Each number is 128 + 32 x the weight over its row's rms, rounded and kept within 0 to 255. Layers, rows and columns count from 0. Numbers have three digits each. The size before them is the row's rms in percent of the matrix's.

# up: layer 2 MLP up, 512x384, rms 0.16, rows 90-96, columns 0-127
# down: layer 2 MLP down (transposed), 512x384, rms 0.148, rows 90-96, columns 0-127
# gate: layer 2 MLP gate, 512x384, rms 0.153, rows 91-97, columns 0-127
up90 105:174179127116160106122129119091118127108186103142131109127122102140126073147166116135185095094151113056137112131136102172128126117132116125156098117094140119128163134162110175128076088062121091122189054155127092103118147141123173166122164109110140160145164116072043134129071178097122111135092119072167129114145120120144210107052156103139130102166146123041125126156131183076131122136183
down90 101:108180089094124066081159104156110085144114129158162127110155087176169162107049132148146114157118117126135129179133136135118092164103136119110123169160175124157140115129103058181176096150133135127131087139139153140117067115130088106156162118105107150130089113167123171106160198168118127122100165113172100099151078201101157087153110136152146174128087099160126146092153099127074079107101
gate91 100:108119121159100154122087130176123071139115141138133191096115192096106167121136138123122071145180078144099068143147127135187184123168148148198154120133142089131138171099140170089088095123135120128132066128183172107162123113106105102121098148153093160157165109136133135090109135119123093110111112169150190130188212126137156099129091138148083122182175064136113151127152149130118138148145
up91 102:147146217144146059161167162103131158147134104109137098013147157154159162089165095108141143121088119138129174139111144124122094129057125169118123163093120165133157136168136093177139115118159120110130123153130123119131139107139161151094152114126170178115136118152132104124216131119151194198167167173097134129125115101133176153123210094081086143122080138157145113153125074181118141087095
down91 106:059139102117153149098093114154155134142066129145118111136140083096087153113131150153155189141158127146086143135142112162150172069122180079169178153127161092090099125218134137135156119067154194113134132160147127098110148126144153092146102130129165172158129141140045138086116140125158140100047101146086096159132210122095159122178189100140099063156123125188160164151076147100170163099087
gate92 103:092141068137131124107158123163095134151091147119142088087129161083123096105123194139095124101136107092062133139118142115117140156088198123142101087149128122104117113105180116165123135163130118157143124129140149108106093131166099102125186112106142120114145079100103130104107172123104139172128084111102166163147157138163126138132124135143095135162159164158166088164057124113163138046122
up92 097:083044119152128102157132155159150103102144107051115093120193040150126070088141146127151123088103091097104177130139173171091103144100123057148135097060137167125104170128106146209111089069184108096104146158085179139097118056152120157136108153107141170133142127102120123081109162175175101093111122144137136167134147188139112111130099190140112139110141158141138098131034104158149040183077
down92 097:132079160126101167171129111120096159131176116059140171099112049154142119150139135023139099140157143075102124159160136128085159097122080124099127125049144164140193078159131112172144075116160139097146121180107146079126135124113107215144070115106157149123135137145130161126110163153172142077142131096174084091104099093160121141103113125147175144155106102167048076111124179090103085130126
gate93 092:092097138129154119077178121133123175123100218140138108074171089078118104131150151091111082144146112181081168153206113078103123177147121189092122117102086113116079119095151072174157165101111160118168094162152106108089133150123112127172129091143169158123132145115145149236109114162103108118121182103085110133106128156115134114133133139117119134121087092139208117146149093164124178133141
up93 087:140169081168133085138113096109101134220080115124114118137124143154108141108089076150101114140148116051132148126134081178111148133175142120132137124153201127117168100181106158117203161137146151102108186118071152110100101120111146161120151148131128085122153109165120115066133134064132163155147094154123080153138143131114147170142136116141156104157151207140123116114083167134178094128129
down93 091:139090120073126112196177083087103126136138144087085161153078119159172125119102068082177212108155187077145125055079123148167149105157132067155137100174107196149111117134115147106127123099148141127121136095072084065095091144131121165086154181119070138122125161076140088064130117095121089135149106171176176134162146150142063136086102109123107091130092172157107170163119127129100069131123
gate94 102:116151062124169131190137091156141101149097068110147056204092170062146104142094100134093095157154076050147093024095114141113089162160122164085100099119192124173145145162115140141089061099165132076115125139183134154123114081120121097091123093107106129150084171194102096148134098123148121079095163152139143136100159062134093113184091172183123126109129111090163168079155145156172132168144
up94 108:129095128086138150090052090094139158116109179168098213117131178158122096091117119091109171099095093155173108177165140103071158183149088106144159125131087120125104072120072119093139133142158155182176132143111097140091155160166126106118070149141104102139125079106138098105103115175100145151112129129185114179150147174060116134151122107069097121138141134136098141181154165164141134082107
down94 097:075145105141114143113131121116108108113078137145103119104155098111135159168173125130142110097146083075124185098124121145167000136080146083160086139164171146156103131149173108142143147117101077161165092207132147131110170128127144111109158104158141148133136088148115085178109100134150161158180140074179130129128133139138097115057156128077160119087168164126074135105098072144147143161069
gate95 109:132077240100091055156110100165116088134179122077156163171157117165137128139156138159100161197206180103122107126127174181150139141139157108201152099133197143101128158125107158145088122151125104115116111165127107188148110179147150135107164151143113106133123194110119156125145094123151109160096119147112086099095162132100144098112145186107145094114165154120131133179160179119102135168163
up95 105:143126084185127166155211125145140100104155125107126096213092138124150112141098122085160150114117128159087053116121123100152122128137113081082080098147083123118166132143088154088083140140171122115152125093116133113201170092094175111175143128192156143196154176110153114125113146128081159169111111120174099142089107146093108112124115195095140092138132140147177086134095122147122140124083
down95 099:135105087118096131124128142099113138116119138141160129175114148134173121194171122060191124114082178085133145063114097071145160120120157094137182084123161141107124126093128176083126104156151178091147165145149116139117093114150177080097137144134046124091185117140132114105114173094176144110096096118156181177120053123140115150127069129107177141124113153104120160098133086181104154128130
gate96 098:145130113103165165124090153105084205149197128193157115096147194115193146095122109136133100205164141182131109112101193108159143151110116161115089100143126113130185136123116104132132074139126208170170121105145149154129136196177098112159082151166140134055126128054115129142109133168176100128123139150127155164137116124060147117135155080139114137187185136126169146108085075107071128068128
up96 099:164151074152067154151140151136185138145160164110143159157135092136143108084172138143154148132106111150132164151084134131121123082116149065126159180111117176059179106134119153141175161161126126141118174167143123132128117200092132174185137147141085114149142110128118143134133106057069097133131110096137172100156098076134170137151142153062127103164117113120081108123163140137144168205168
down96 101:073155119095108166142099099173113123166094147129099175155164132143084125152174134141156123076166153153166147154099102127109083088182173136180143141126067067125096136083161098117092114036149090134121143159129111163151149143103155066084077087079112119159160187118175103094121110118142167109115090111091073099129162174162062108143107128144117066108121202158096111147138151136127094113142
gate97 094:162138118170136154079138154136177118227132145159135101119203117127098113091137128123139030124103114100105120130134100154127098067101140130193127100128166078161131079189125131132135151121161088104140140120141100079151169071149155120132130154073132134119170115129096123095074100143138150127154131151174122110103143097128135148141131126192108128148096111098105112196117102143078133014156